From a checkpoint of a small transformer trained on Wikipedia.
Size: 8 layers, width 160, 2 heads of 64, vocabulary 512, 2.55M parameters.
Architecture: LayerNorm before each block, rotary positions, no biases in attention or MLP, untied embeddings.
Training: a variant of Adam for these matrices, 132M tokens, 4020 steps.
Each number is 200 + 40 x the weight over its row's rms, rounded and kept within 0 to 999. Layers, rows and columns count from 0. The size before them is the row's rms in percent of the matrix's.

# up: layer 2 MLP up, 448x160, rms 0.0693, rows 282-295, columns 80-159
# down: layer 2 MLP down (transposed), 448x160, rms 0.0671, rows 282-294, columns 80-159
# gate: layer 2 MLP gate, 448x160, rms 0.0724, rows 283-295, columns 80-159
up282,097,201,185,184,141,208,189,210,162,291,172,229,216,180,231,184,204,129,257,182,176,269,163,238,284,218,196,174,163,197,175,177,178,254,184,223,190,218,103,215,159,205,116,187,220,144,197,272,200,243,222,183,273,130,253,265,246,198,209,195,200,171,137,164,171,210,241,191,233,165,254,264,137,304,232,165,214,224,186,216,217
down282,097,97,140,213,155,205,195,213,179,156,205,251,215,217,289,223,248,149,198,203,230,196,197,233,227,169,169,213,169,173,247,212,171,223,188,190,185,163,217,143,164,236,217,169,217,161,237,187,186,197,201,235,207,205,225,190,194,182,257,140,231,235,208,276,181,190,249,245,245,219,193,327,114,243,194,228,189,169,155,191,220
gate283,090,197,274,203,139,237,245,140,226,185,167,203,270,197,220,151,169,219,180,138,85,237,230,199,283,209,172,179,158,218,272,208,163,234,230,156,220,226,184,179,171,222,294,173,226,239,216,154,198,229,196,179,151,168,216,258,121,187,218,180,206,269,243,129,237,208,177,211,182,184,215,118,197,203,209,241,168,188,197,158,242
up283,095,221,207,147,195,214,177,219,203,252,208,146,153,267,154,242,198,227,250,207,229,167,162,190,246,260,168,209,179,220,119,259,187,145,193,324,242,188,309,139,229,193,119,191,155,203,198,259,225,169,228,256,218,155,174,214,247,186,158,143,224,130,230,184,218,181,147,172,207,166,174,185,225,159,148,188,172,218,220,151,140
down283,092,176,206,228,279,194,237,148,227,213,208,195,189,126,151,265,179,172,192,204,313,212,177,103,169,224,206,161,199,123,175,178,185,220,177,241,215,155,213,281,171,155,199,239,135,203,270,235,223,196,141,174,156,249,170,206,187,221,292,202,199,224,185,253,184,206,202,256,204,203,199,235,203,230,216,141,233,251,221,257,237
gate284,094,222,153,273,263,224,238,194,193,242,180,212,245,260,196,237,246,191,218,213,158,151,209,127,182,158,130,195,197,218,204,145,192,225,170,165,217,217,167,229,230,240,248,196,224,271,191,167,178,205,275,253,194,293,219,166,200,162,224,213,178,131,242,216,258,198,192,125,170,235,210,188,206,166,261,207,208,210,126,183,190
up284,100,182,298,264,251,201,165,236,224,128,164,212,245,169,194,202,214,236,219,187,191,240,183,205,199,240,181,196,184,176,238,143,153,191,198,169,174,252,228,166,181,165,198,212,274,235,275,215,231,165,242,184,241,202,305,249,114,200,197,237,283,277,134,253,208,177,229,188,93,197,201,81,212,171,180,148,143,197,147,225,220
down284,097,260,220,175,170,207,261,228,169,169,123,192,197,225,255,213,244,239,157,214,242,178,180,154,186,149,137,209,252,214,197,228,216,297,176,203,198,196,195,216,159,219,165,202,173,146,205,152,167,188,182,287,126,247,216,203,107,184,70,184,173,234,217,222,244,179,214,210,235,217,251,254,189,145,236,205,161,131,187,198,245
gate285,103,176,204,252,204,251,211,126,228,164,216,172,204,143,268,298,201,192,163,199,162,200,215,202,190,240,245,178,219,281,138,191,175,145,166,144,167,190,167,158,204,165,236,167,218,222,172,182,192,185,222,198,242,258,197,227,247,188,247,276,153,275,224,213,252,220,245,187,211,258,235,192,223,184,240,212,168,144,165,148,190
up285,099,244,178,259,255,168,159,180,174,252,160,217,221,199,166,203,250,190,212,250,188,88,217,186,212,178,136,148,190,187,249,235,212,210,185,253,216,161,120,179,239,214,221,180,164,151,223,152,241,227,241,164,218,226,225,185,129,227,183,137,264,229,173,157,163,187,188,233,260,200,205,178,222,197,151,228,267,217,242,212,165
down285,102,161,119,218,203,154,174,259,214,244,194,191,174,271,236,203,220,153,189,228,195,206,106,191,177,280,249,198,235,195,198,209,206,237,165,241,167,82,168,203,128,197,209,197,210,151,195,166,235,188,172,190,223,229,206,182,186,208,177,205,236,173,163,174,239,250,170,266,181,254,232,157,131,201,92,229,212,216,188,215,205
gate286,098,147,219,165,168,200,227,191,213,211,211,189,138,201,147,138,212,162,174,256,106,204,218,199,142,171,208,260,197,169,155,296,200,211,148,148,237,187,245,222,187,178,209,167,200,204,174,189,264,162,247,172,216,190,155,279,165,256,210,231,172,264,202,233,224,184,209,211,289,253,159,223,256,186,155,117,173,219,297,164,169
up286,098,267,218,197,178,201,211,227,169,254,288,143,241,222,251,215,169,210,166,253,162,203,193,160,236,208,180,249,216,210,198,250,75,108,189,175,182,160,189,180,228,206,201,170,212,211,228,198,168,244,200,147,239,124,229,246,238,274,185,260,257,228,218,144,169,245,194,167,232,149,256,202,207,224,158,229,256,239,185,236,149
down286,098,219,220,197,220,111,171,214,221,206,141,226,208,145,292,311,195,161,270,124,254,171,160,229,254,199,231,239,204,190,149,191,215,122,193,159,231,192,214,155,156,181,198,151,175,179,197,195,174,204,257,202,189,269,179,201,208,212,273,214,264,193,247,209,160,167,222,228,131,174,196,179,185,220,134,257,169,298,238,215,237
gate287,106,231,159,167,330,210,205,193,194,188,216,156,146,174,178,236,117,224,159,225,242,175,256,242,186,163,188,213,242,154,256,184,220,189,225,143,282,194,226,198,173,154,251,184,210,238,264,154,225,203,185,186,175,158,195,244,153,222,237,206,220,254,186,196,194,145,285,217,235,154,257,223,241,153,205,202,221,205,208,180,196
up287,104,193,183,263,127,214,248,173,152,212,149,254,174,169,255,297,226,196,212,133,287,163,196,190,234,243,160,196,193,188,213,256,255,140,187,225,185,220,161,133,273,210,165,135,131,192,162,218,182,145,205,247,246,243,236,168,193,217,148,219,199,214,268,180,212,198,172,206,247,254,172,209,162,186,76,202,200,224,240,202,207
down287,099,154,238,188,177,182,190,202,178,247,222,227,143,218,232,275,232,145,228,224,161,225,218,163,235,231,230,221,198,179,259,149,210,172,204,221,236,187,274,242,187,167,196,193,188,213,191,199,205,155,201,161,113,186,166,226,285,130,276,243,209,213,219,117,170,152,179,165,164,167,283,184,138,237,190,182,270,244,220,170,227
gate288,097,244,211,205,235,226,197,217,142,176,218,216,190,183,193,201,235,218,255,224,114,248,199,256,220,189,247,156,271,160,241,153,226,212,182,202,190,202,143,147,230,244,229,232,209,243,281,199,168,167,223,191,201,168,165,167,268,243,169,178,193,261,118,224,180,210,218,257,228,115,222,207,211,164,260,219,178,245,159,218,250
up288,096,218,208,224,246,300,175,171,207,132,152,145,228,256,157,246,200,204,177,140,170,186,192,180,180,227,215,210,150,175,114,238,205,228,223,201,153,194,225,224,195,210,138,248,225,115,243,210,181,271,178,257,138,228,169,263,176,208,242,246,226,133,198,239,187,201,234,196,193,365,138,243,230,231,185,179,190,177,230,135,243
down288,095,141,193,215,176,186,254,157,202,215,241,229,150,191,223,262,216,151,186,160,241,226,275,245,213,107,177,194,174,230,251,225,155,199,224,185,138,220,241,205,228,112,132,211,182,224,179,200,257,193,206,260,175,178,188,195,137,243,339,177,155,205,210,143,279,185,239,258,184,259,227,231,228,157,258,202,200,160,228,160,178
gate289,103,207,216,217,217,256,249,163,207,160,173,171,199,198,242,224,197,189,110,191,171,160,169,127,207,170,202,266,237,187,232,181,185,205,174,162,186,217,136,199,217,165,215,262,189,172,168,263,98,188,217,139,275,239,217,195,213,169,201,268,97,220,208,139,194,148,159,191,165,233,193,162,208,194,188,268,221,194,253,232,201
up289,103,212,128,214,221,262,205,187,281,181,176,216,208,121,150,233,192,220,201,223,268,213,225,201,197,217,125,183,141,218,142,193,148,178,148,291,185,198,180,237,180,198,196,208,237,177,179,156,286,227,161,132,160,212,218,183,228,262,159,236,233,148,194,168,165,235,237,219,204,198,211,174,101,176,202,178,196,151,157,274,145
down289,103,288,251,193,293,202,194,117,246,190,228,181,254,198,267,172,182,242,148,193,156,200,212,213,143,171,210,169,213,236,201,206,175,297,257,191,222,165,214,160,138,164,150,215,214,172,114,235,198,248,221,276,215,245,141,169,187,160,192,189,191,178,222,213,280,237,242,319,227,174,186,181,187,170,209,194,178,109,180,296,212
gate290,106,143,310,208,219,205,175,226,248,108,162,193,186,167,169,258,218,135,185,183,218,308,139,215,197,236,243,240,262,252,222,288,126,196,207,167,232,184,247,224,201,117,195,226,238,209,209,246,186,134,141,188,171,146,187,235,164,191,242,237,179,177,182,183,239,177,205,276,222,191,138,173,234,246,216,225,268,261,220,223,201
up290,106,153,203,215,242,250,209,222,175,220,233,164,199,158,248,247,202,189,127,183,192,163,203,181,209,200,241,188,142,160,218,154,274,209,151,189,217,241,232,205,144,229,214,225,128,162,150,163,221,179,267,189,189,219,155,170,226,244,227,140,184,184,254,232,256,221,128,274,278,219,279,234,154,181,195,188,185,146,235,224,239
down290,107,157,216,192,218,197,187,113,189,180,92,208,248,131,178,202,204,172,197,212,215,222,181,222,215,252,182,226,232,201,219,259,184,281,159,166,221,182,262,155,186,148,125,192,145,148,247,257,195,235,220,182,86,120,167,216,206,162,197,181,184,206,203,238,167,216,256,223,223,134,203,209,236,242,234,152,255,300,195,196,272
gate291,094,191,190,206,218,200,253,235,182,203,261,147,162,155,213,230,127,226,140,203,105,189,233,228,196,235,197,238,128,194,140,235,177,194,160,128,204,259,243,244,155,225,166,188,221,185,145,198,240,209,151,212,225,227,134,146,266,158,236,262,153,195,185,124,259,154,185,213,208,226,187,204,234,265,252,221,159,157,235,253,115
up291,097,167,277,156,156,148,230,245,115,155,95,198,204,216,163,145,206,149,212,224,249,209,225,185,183,198,285,192,193,159,206,224,219,150,263,193,156,134,212,149,173,214,228,233,176,163,235,226,154,159,228,203,192,204,268,270,167,250,193,179,210,167,187,225,149,254,216,189,212,243,184,154,201,143,230,242,208,214,226,221,295
down291,092,140,320,227,170,236,135,145,153,193,197,219,202,301,197,244,211,170,195,176,244,256,189,218,223,212,254,183,223,170,182,163,236,186,269,208,182,138,185,177,165,192,198,166,171,211,234,151,152,154,271,139,181,199,215,228,171,217,308,132,229,162,231,201,91,180,208,215,167,226,183,201,244,138,168,180,193,287,200,174,197
gate292,108,212,218,241,243,203,261,263,223,186,138,206,217,184,246,219,191,149,215,228,218,151,211,91,206,174,168,185,210,172,188,277,222,221,128,258,206,159,215,196,231,185,241,245,175,163,194,233,196,178,181,198,230,265,234,104,165,203,177,261,246,212,179,165,187,248,178,198,205,138,217,247,219,204,198,226,194,163,243,220,220
up292,107,197,134,224,193,186,233,200,268,136,218,185,181,226,196,227,165,187,230,310,233,157,149,223,138,224,161,181,195,267,191,169,136,175,219,139,275,218,137,166,242,196,186,159,248,248,212,302,176,225,131,228,190,241,213,167,214,205,258,212,162,233,165,163,160,233,190,144,181,225,236,173,188,157,244,194,225,207,202,171,191
down292,109,254,125,245,234,193,176,225,195,217,223,175,157,138,220,276,196,242,206,238,136,156,271,226,280,193,241,198,199,171,267,241,139,260,205,201,207,205,255,182,168,220,141,180,152,161,123,192,160,260,204,193,211,216,245,206,172,242,131,247,212,211,130,160,234,236,190,178,179,169,179,188,134,204,255,216,188,255,170,214,196
gate293,115,170,176,250,215,206,151,207,182,216,274,180,196,202,193,239,152,157,221,192,204,174,243,96,175,208,172,180,190,200,210,226,163,256,163,188,174,217,227,208,211,187,237,218,177,224,166,216,219,272,152,143,255,244,179,213,207,256,235,288,144,226,211,207,206,185,222,182,189,208,254,202,209,211,252,136,167,217,236,239,162
up293,109,185,193,219,161,241,182,194,195,195,156,188,267,166,155,188,204,182,215,154,212,214,262,188,212,171,239,172,213,210,281,170,181,208,211,240,218,258,198,173,254,217,251,175,200,207,169,214,191,240,218,148,217,221,244,173,145,209,212,151,197,247,172,83,218,275,162,230,204,164,247,187,217,243,257,167,247,239,179,188,219
down293,108,235,187,260,183,182,170,285,194,239,225,189,233,231,264,169,171,180,175,222,220,242,114,212,212,163,223,253,235,172,256,211,192,133,228,205,235,110,148,194,181,122,150,239,176,233,188,160,216,185,174,224,220,179,220,209,183,252,75,211,185,142,188,141,290,185,177,263,180,186,246,199,142,173,179,202,216,270,242,215,198
gate294,104,196,198,221,282,250,167,278,153,241,139,139,220,132,152,229,197,141,198,239,204,170,195,130,143,240,190,201,168,229,146,212,199,228,206,111,212,223,189,263,182,239,222,153,155,232,233,238,211,231,183,176,137,217,175,178,215,263,239,240,194,224,246,181,222,137,203,241,265,268,188,174,207,169,182,186,199,124,162,243,194
up294,100,195,238,255,150,153,174,266,161,147,173,143,192,91,167,159,245,217,232,143,207,204,167,242,201,224,169,167,220,184,197,212,171,219,157,240,204,242,221,211,165,219,255,158,201,245,183,183,140,226,252,140,228,190,216,170,272,177,152,187,215,249,208,197,214,264,183,243,264,186,189,193,210,207,169,223,141,218,246,201,308
down294,102,192,184,230,209,196,224,222,203,245,161,196,214,160,243,170,249,200,226,214,196,197,151,214,175,206,213,163,235,264,120,162,219,275,266,179,196,175,230,255,168,117,217,277,250,165,217,156,261,205,165,262,237,178,211,190,242,212,97,130,219,145,231,211,91,201,203,186,216,162,241,171,187,115,186,199,198,140,192,131,137
gate295,093,98,207,266,168,220,210,216,151,219,136,243,238,198,206,139,229,143,220,199,183,168,194,208,234,209,201,118,231,147,146,213,227,193,230,215,182,250,189,273,205,207,244,174,147,235,177,135,152,268,153,238,150,250,179,181,116,135,260,192,208,217,228,223,163,204,204,202,198,236,172,233,216,187,227,242,214,220,182,148,136
up295,102,236,78,227,199,186,118,256,169,178,199,238,149,144,207,234,221,261,250,269,245,239,170,208,177,121,151,265,179,275,200,196,195,158,161,186,201,150,167,210,206,244,144,281,173,252,185,171,184,170,240,127,256,234,178,176,207,190,227,162,243,173,179,186,184,217,194,161,212,225,170,190,266,74,153,161,263,219,232,212,196